config.toml
n_layer = 26
d_model = 320
n_head = 10
n_kv_head = 10
head_dim = 32
d_mlp = 1600
vocab_size = 2048
activation = "squared_relu"
norm = "layernorm"
norm_place = "pre"
norm_eps = 1e-05
positions = "rope"
rope_base = 10000.0
rope_fraction = 1.0
qk_norm = true
attn_scale = 0.177
bias = "none"
tie_embeddings = false
parallel_block = false
extras = ["local attention windows", "paired heads", "shifted keys", "value embeddings", "a smear gate", "an embedding shortcut", "skips across layers", "capped logits"]
init = "normal"
init_std_qkv = 0.0421
init_std_o = 0.0
init_std_up = 0.0421
init_std_down = 0.0
optimizer = "muon_variant"
lr = 0.0123
beta1 = 0.9
weight_decay = 0.007
lr_head = 0.00444
warmup_steps = 120
schedule = "wsd"
decay_fraction = 1.0
decay_shape = "linear"
final_lr_fraction = 0.1
batch_tokens = [16384, 32768, 65536]
seq_len = 1024
doc_mask = true
train_tokens = 374500000
steps = 11030
dataset = "wikipedia_en"
Each number is 128 + 24 x the weight over its row's rms, rounded and kept within 0 to 255. Layers, rows and columns count from 0. Numbers have three digits each. The size before them is the row's rms in percent of the matrix's.

# k: layer 5 attention key, 320x320, rms 0.155, rows 259-287, columns 80-159
# q: layer 5 attention query, 320x320, rms 0.153, rows 260-287, columns 80-159
# v: layer 5 attention value, 320x320, rms 0.158, rows 256-265, columns 80-159
# o: layer 5 attention output (transposed), 320x320, rms 0.138, rows 256-264, columns 80-159
k259 094:141088118137123094088159119148138146149106160137123145140117154153152080125109133089137080139098125073110060129104119186140109102111107115084093117111112119112150107112103170107089150101059102118134089132165147161129126131170140114142098132
q260 069:132145149146156119127178093161157100106150141111089120081180143092144119126167153171139132085128119146152112167128139089109143152116106158156107183109162146100112150142142124103140131131129122113123116167146085188125173175106140086126080133
k260 073:174129142091165163127081129102159131101131169126080068137199129123179095135102127145100127166108081148157147140125124110136098133119090140087138122132162091147127099154114098113109107154162116127109133151097136107138127144184108116167139157
q261 081:116091131092107123199088146112124127116165106122131122128142079120159135154126135103136128129136125121111092147120114121126118087126133113096141150114105099102140120172095133140098132146138146156151149172168125144129115134111114153139137152
k261 085:141121117134104179102117162135093128163130104124109128110132132158140122125130135097069094154120151135156102126192099129128147145146133185120176140145152118130173076107129151119082114184143113134086161138101117157104118134134146137126078082
q262 093:087123128130130110121075137089122165110130135118136144097135157138127143131107115104114147091111120131125115154098135107177114156126128075105091118131094123095123121073103176128102102145135146107154149137069127126089152084114131146147114145
k262 095:112115176144132156149107109139151134140165105107115114139124137133102096119131134189123098134143114157130104122090137143114148113097117082118123125138148140142115129071103147117097117146104132125119133112155105165139142171089094118147151138
q263 074:131130107130161128142156081123149093148133162142159124158177140117140166090099129156151109161149113158125120150148119081127160179126150109097139118107168115122130142133135103078108136135077122155116153111099110124120117138093153125169133089
k263 072:142134126091126134100109116124129102093142132129136116115132117101080101145165182164134075090159133142125111107159114091106138116086100116120121124147118136088131104194131095110101131151139137120142113087098110133121139097150101146117141140
q264 083:124123147134141117126159188143104165107134049118101122118143153149183106099162184124126098118172135112125100108128115143085127066196144101128169113152146114113162101121161113125171124120085117179104105131122097127128154167144099112125150146
k264 091:081122156126109123141116120091112126100124142134127143113180160136104122104121113146100147122153101165119105114135103147126138103186128109103150110117155134100066117150156149117132088132146126150135107186124087106109113129129103192148117101
q265 078:105126126121117146142129109093152061190125088107130094156156128137118120150138170135106135109143121125174156124108150115111111144093172122159113125120128111089118135167079093111132155193146129116142136150118090115157150120164136101096149116
k265 080:126103144125132127151113117134144147131109123130138144101111105120140184097145148132116142155166162133116163158144136144139110174144125107103112158138132134129150150113168162090169097101106096105131100128112130119154132128068149090152147130
q266 079:170111146134117155158099116109138124112149147185137135138155098156171160121080130114178130091151096127105127136138117135078134153133159118113133133130140101137113130121131100123133138115100165154117093104186136134132109122103132114104156100
k266 076:118119146145115120116086127150115157111152154122149141149140086102104087109154161137166095129177120135127133122151097136125153087138105051117159154128121120110142147132138086093148121191077142100134116117134139163122114096142136161157137139
q267 087:147133109147163125144090146082112123146130121145141172086140090142137123136122124091134140110124141136196145166179135083172141138115123161146179098110090121127102081100151172150093162148164122131127174153131117137131130121175139137109098151
k267 091:131163149108142122132146141161155085137140115113179135119108094119099153136145095160137092128153133123139124129088128122129120106126142174169139085137160139120126125109146145145150178095128164116131116059120131132163117125141108144116134146
q268 089:143121117107128121141091087172105134177173204091117108112103112144112168135167104127109135143101090094128133141127143122132153184151177191152146135158074112167117112111109105123139108172164123134129121145107171150145101102111134127128105072
k268 083:143103108133156137124116094192132097114161120148119130126126121136148124152120166141137099121175113140146134173138152153132141115108121170164124109143067126119156094109130077115133130100169093128143115153146144126130126100155199146107132128
q269 081:164118139116171101136104125123114108146120082102147141113111125093173106126138088149087121138126091106132146136109089116119150165065162146125127090105135109106140124143110117116073120156138115126130126114136117161160144175129127109136111137
k269 072:122141170136149146115130156120136100140126154136107073087119136103105121131088085159141142126131107091132182124142108119142131116125140163153122106136115106137090131137143194143080118191087127119095135101103091179098132168131131096176135151
q270 079:120160085168122123108151106130132115131132148119085133103101134151157155086086137126139100135114073114215122123152126127128161131150153121099120140136159120133154114157122099091172146136114094141153110089151083106154109138139122112138153143
k270 084:093129141113133147135125115085127165136123149111143140143119150067119082149107137124134138147105148118134156123146148125098095172120121115096141147110113094112118132132159087109125099128124120118174173122144122113104134104109113150116111126
q271 093:089135137153092155172086087124148131148175141118146094103192155142081190109158139124123137085098114182110083169107168099092102143130129137163134135118110092149132085137163122112136148111139131157169193133066160126161119116146147144154099116
k271 086:104109084114121136172095137146113178145112087125147103133114111178155181143131129112172151148144155166127151146153105152121153111138125106110139140164079140098160139147128101098127132142128096113156149132160166107156165104128162138076114161
q272 087:142135134155146134111128145111119163115089180134119071154149089132133099117120107127136138144147089140149147149132112133131095112128123124120136130135173138160137150127171135094143155139154148101125180129111102113165132145104115113165095100
k272 091:163109127142098151142111122154140177148117107073150145086118128115157153168090142128145137164154114119133140120188182132132139154128131115154128131115079091109119129140103115161123149165118124158115174135149186114135126036146130122094149130
q273 089:143145116099105136142119109134140137118136127120122144168118104137156135160154120152156115086136087124152100151152168111109153099129106159134127108134092157129086143106127103158159154139116086097106118147140167136132160114149125175101145129
k273 080:124126133125160119127123072163119119130120112071135122115141139119154109128130101141158104077149115132141155123108126127131160152124149130106133153122096135109110135167145110108139145118131146115075157100131151151110113188117091141157112076
q274 099:121132106104151125162165123123112137178117145146121138179071145173124130140130116109142121104132148127133160150097090109173089131143177115122092134118105142152088126127115144130129130118178134154106122115122103126176134086117104097152126123
k274 086:161138071124135115091136122133138149113133123111134171159152130126119119140105169128128149127075095149170135105114145117130118121102144144133152106082110157144122131091146166122088135127115111158118144112174168096170161131141104143130129083
q275 090:110094141089190073129098121133128133131142181133099093141148160084112144111129122083139106095129107078105134140123138154126078169130119061118134120123117164126099163151137152116090114179137153111061087113128143150128108140143130161118070091
k275 101:142100089129143109120182176129130110118101152143085119126164114160173125135123127132175147118163126119130097129113134120132167120178114085097096123149168159161129097104130145124110126113091151134165104130142120120123120114125119092142137124
q276 099:130142104132123158117116149121117125112182110136123109062127112141090111105145125124117123102144125125138141161125155129132078151122150118106144125121149104154118130135132152130090166154119148133145173169088129113156150129111142108110114124
k276 115:137177119145104175145103094098139135201119157157163116152075106098146097124130144128142141115132079139137175115161142098117089091124135175089129134097131137094112150146131113125121136076118111118113115112122082131164125149119134155137132095
q277 108:148096137120139096133118105165124145124160126133146149117128122106078118152137124128143126110087117080142121139119118125138125148150142126161153161123074118133157128133080105107086123151122133071127118101118158118118085078146139114158118065
k277 105:134116163114119137164119126142121109140139102133141141096112130107133140101157120074103133087156127134101149166120124110112136179105104146143103130121125045123082153144082137151125159106164145121142124117075113117139118126076140174121115157
q278 113:100095157117081125135133164112109115136073116161099103186144159137144171104094107126136089126127167133117088119140148144127163098137163148109183143098115083162105135137185126185145119112148149175125098127144116125139142176121128113071152151
k278 110:103120154079114100140113128112157174155162147126074098127147125121145117142112169156098099111134128140163131099123122110131185133094149119127158149179146149151138121126152110121094079108102138157112112153154148135142123150142071161133118095
q279 109:109149150136129123146134100167137108145139119150130117088132125136082105149081140107167132131097132123117104114098102137136129129147101125134101117134115080123142114133114097109069104152109162113181148121119134156093098114122135111136096091
k279 101:163116079156108121122157158133111145142135115137116104114085133130112104151098152137131133131130144134121157146144131141127160117147108158152150162102101113121157117103110093131120132148149112081141144117090140153156068113107148135126117146
q280 114:160109131100150170123069155146127122115137142107111060168144135150098118147128106126112121157096137152116108141109121111163135158107121147169119119140117111138139138114092187153161099141108165124182131139125151119129157157124096141099142142
k280 114:151127126122093149085106129106109170090143109125112147166151120105136141145149122140137115128049137152095113145157127158132162123159124171173114114141109130103119126091128106116133118134116121150142118141098102116138136133133113114129123096
q281 105:145128141109147121112096175133114121123136164098130124134102134151150147133144126186122139122148088150152138091140123128069139164126122137129144127145179109115167123118108162093112137156130155133136110104137120150113136133137161130087152167
k281 098:129133147103139078107090108149126131164131150135122106171102146136099120127068086138144118130094147129148157146131110109113124112056127154127117084149122122121156137152155145101111117119083145193174151172088078110138107123160129185123081132
q282 099:115120167138144127182120131127140144141115128115098119113110129138092163067155086116144151146121133134098147105139117157143158152065120139131147128134165108106127140137144108156135145094146148118123123134109092122111136118139119129101137164
k282 098:050138157077083124141103150134092149132125176139172130131102112102178102111129110138137137110110119128110134186101180115129128129116131115124132135117140137153096105151166125100135138126114105114120157097148110117130118150128135136124158151
q283 100:132106128127135137135106173119131131162154101145078150071084131081112151131116218115135191130132137102143153108127137125163142125131075099140127138150110132127149103113117136137125096169101125115139110113122150122105129111103158123147132157
k283 096:127097104081120124137137120125122132133162101099183170126123139117113112154132108113126140157087160118114163109134141116111086115146117128098092121146126097107165137120106108117110132134136100135162171081098140133107118146126126092100139128
q284 097:114169126129131108156125133112122110097106141108090147120116146110129110130157112113114104124163126148140170167078086093135134120107115139111131115090144157136109153172127105107108152100130130106102112110120115116104153167142092117199145150
k284 098:093088075160121143092145184128123144114130145089095128131161119137123137116144191132124138121142109114144142107155111125107159105183080102151129102160128110107129111117181124168147121143094128105093096092172166145100121143085139106138112158
q285 118:124098129108132178124104118121102150128105101129140155160146110135155164113102132133122130165112165111153128142133139130113124098092170148118140070102125093161131119074133152138154164093126126170122142130176109161157160147118114130091151108
k285 118:134150113114114111143135093119143172147126120102136119139156142156102147143124132171127127167170108121166122103151101118148155105108144120126133117082131157120128113107149095144182104109163170113119104132147157117142130133157124134133150112
q286 093:132128165102137171118138141160146116131134127166123120103152119142134157119100150127161119112117117135166131130139096133142135103132133150130122150148145106205144145153116107129137138121143103140128135125103106135099142116143140178080093153
k286 100:098109122100095103147177102115163177182092106160096158195088168141121113150134124107094136137092134149134137123095140157136128131122142111107121127130142136155135127100133135100158118103171139119117111129124127151107160109113145151174132145
q287 112:165122103095143142122113129126117145113138103140131092138111134130132124128107149161128148131135128120177127107170137151107161192150126110168150165151117153099140142119090142128100128149132180130174143132132148127118091120150121105131149179
k287 114:142099162164109150157109143097122155128119131148122112140143102130117137133125145121121105112066141087098105164138153152149160110153125127098108123136147113104099151130090125152131133168110118160201119136105127099139133112138138138116163112
v256 095:107139154128106113155124152127095110136112113160142143131129107133122114157130095065165108119096115155119120095115116101133146127163123101174111149120120158124129079134134101143130132121150111147161160105114138187123110110092119136144183138
o256 086:208117103144116107134166118112125106156112101152116142109144152126088120120167108170143117102108119115139153153086198149107166128151146133156135144153096124135109104135153144138137111144162090083138208129137141117167143146122124109107104166
v257 095:136105113149138146103104167165117127121118148135100093125138130129116111161162135104063121138160130133106111141158114116088131118097126171140149115090107147143143133146124104144149097118107137089091117131089107130147108114126153150114084117
o257 095:128090125118160143161138134087075126112104102081127141141118171140165087140128091147124097122145114139128145152153114127096088148115131160102121077059156116119138143164097128093137144126120152121101068133138097137126129109115128145122100117
v258 103:156136150122167125153136137129091165150150083164122153135077137114134139074148106132129156140109122136138098148160133119133146094112118115118133109088125102130114125190123139129111143116098158151114124114150098139115106121110113124112151135
o258 097:129076143122126150121120134150134105112174146114144129108124102122137157107099134151139151097086149147143084144138167124078158183161126148132128116144116130110127112140111085145089152103129178109144114142142155126093113101158133128114129116
v259 100:097131137116148115141129134136124121172100118139130105112134130143168157122088136136139139132140148154119104131158108096114134103153122089131121128173115162133117140126105144130137132154115124108140141142109126178127111128152108101134162108
o259 095:104153108135105124095110116146094133149140131170177135156067050103131145121127144177133103113109160128127122147133135169105115121142111106142099120126125107142073148137113140126142143134080126093119151141128143174135161119131165149100120141
v260 093:132143124111118120198137153091134156125113163111176105108096124149078130150138051098167123148130124132095153128135105171147156141123145119154155100144153161123104146114118110145135093127122141157168121105127108148108111102131155128124090109
o260 089:172173159126157083118166108148111136117140066137120146108160164139122121082129086179078118133092098132157117136134143146142128105109123158174121165126157148092109124171116110150112113146165143143123142168121153125100158103103129129136088150
v261 098:096119120174107092139132101122155136131128157147162105133142134154120159110129085109124168114129163103144099098136143088124137188127150132125130135102101127114172146123073170136119152152114134144098100135170068114123102117124123117101134135
o261 097:139099147146114133117114163141151165167150162137126078131206177129103132167152166129127114128136151159133103142121095101122127123138123120107159167127109094073102140129102131146173165132148093082130138096144121093136090127134116104070148097
v262 096:158064125135141131116163112154130126128153155165130118138120133101100155114120125124139132155110162139157113098123165108137130134128166154106150135126184125137081145115116187135133149095107105123129114138131107125136117148125108116129144096
o262 086:085058184102135132137107134107167152117169116136134126100139160116147109127155135107133177128121125064130102145096108095109137145159149183144123166125104133120116131157144114083133128131145150146122074152131150138116092071135136123087166118
v263 094:147154141120117131143093176092085137187142119121126154123149117150134159160130138126169141125136119112158114114126098163112124118118132128139084142147100122103137088187101110134083135133108110126112137125129158098099107106134096126120105127
o263 090:179141123132142107118130122112121125125096162131097144129147155114122103059158131124134154140084114155143178110145131118172111107131131117130146118151124150075125092136129120133115103118141141130115078131100107116098105131128158118145113181
v264 101:100148110146083105111170134125127142159124162138129137121148139127136150122141112159131109121113114141149143154137178137141131125142112119148125097170077149111090110132125132163147171101096115147137152123200113122109122155135136142111134141
o264 090:124113102083146115113101096153108074157148115115107143156118109136130159116163164108160092134142168149117091141115140164152130070107142125152147156112132137129114121106161151169137129176134100122168155114123154154101146119137162147109150134
v265 098:138109107079151167143141160150151091088086125127116125122109132140152106154147083119119126125137082176135140142113127111114117103102104107133136147113100145146123119101161104178173117141134137104143135109173125123115135105121148117087102117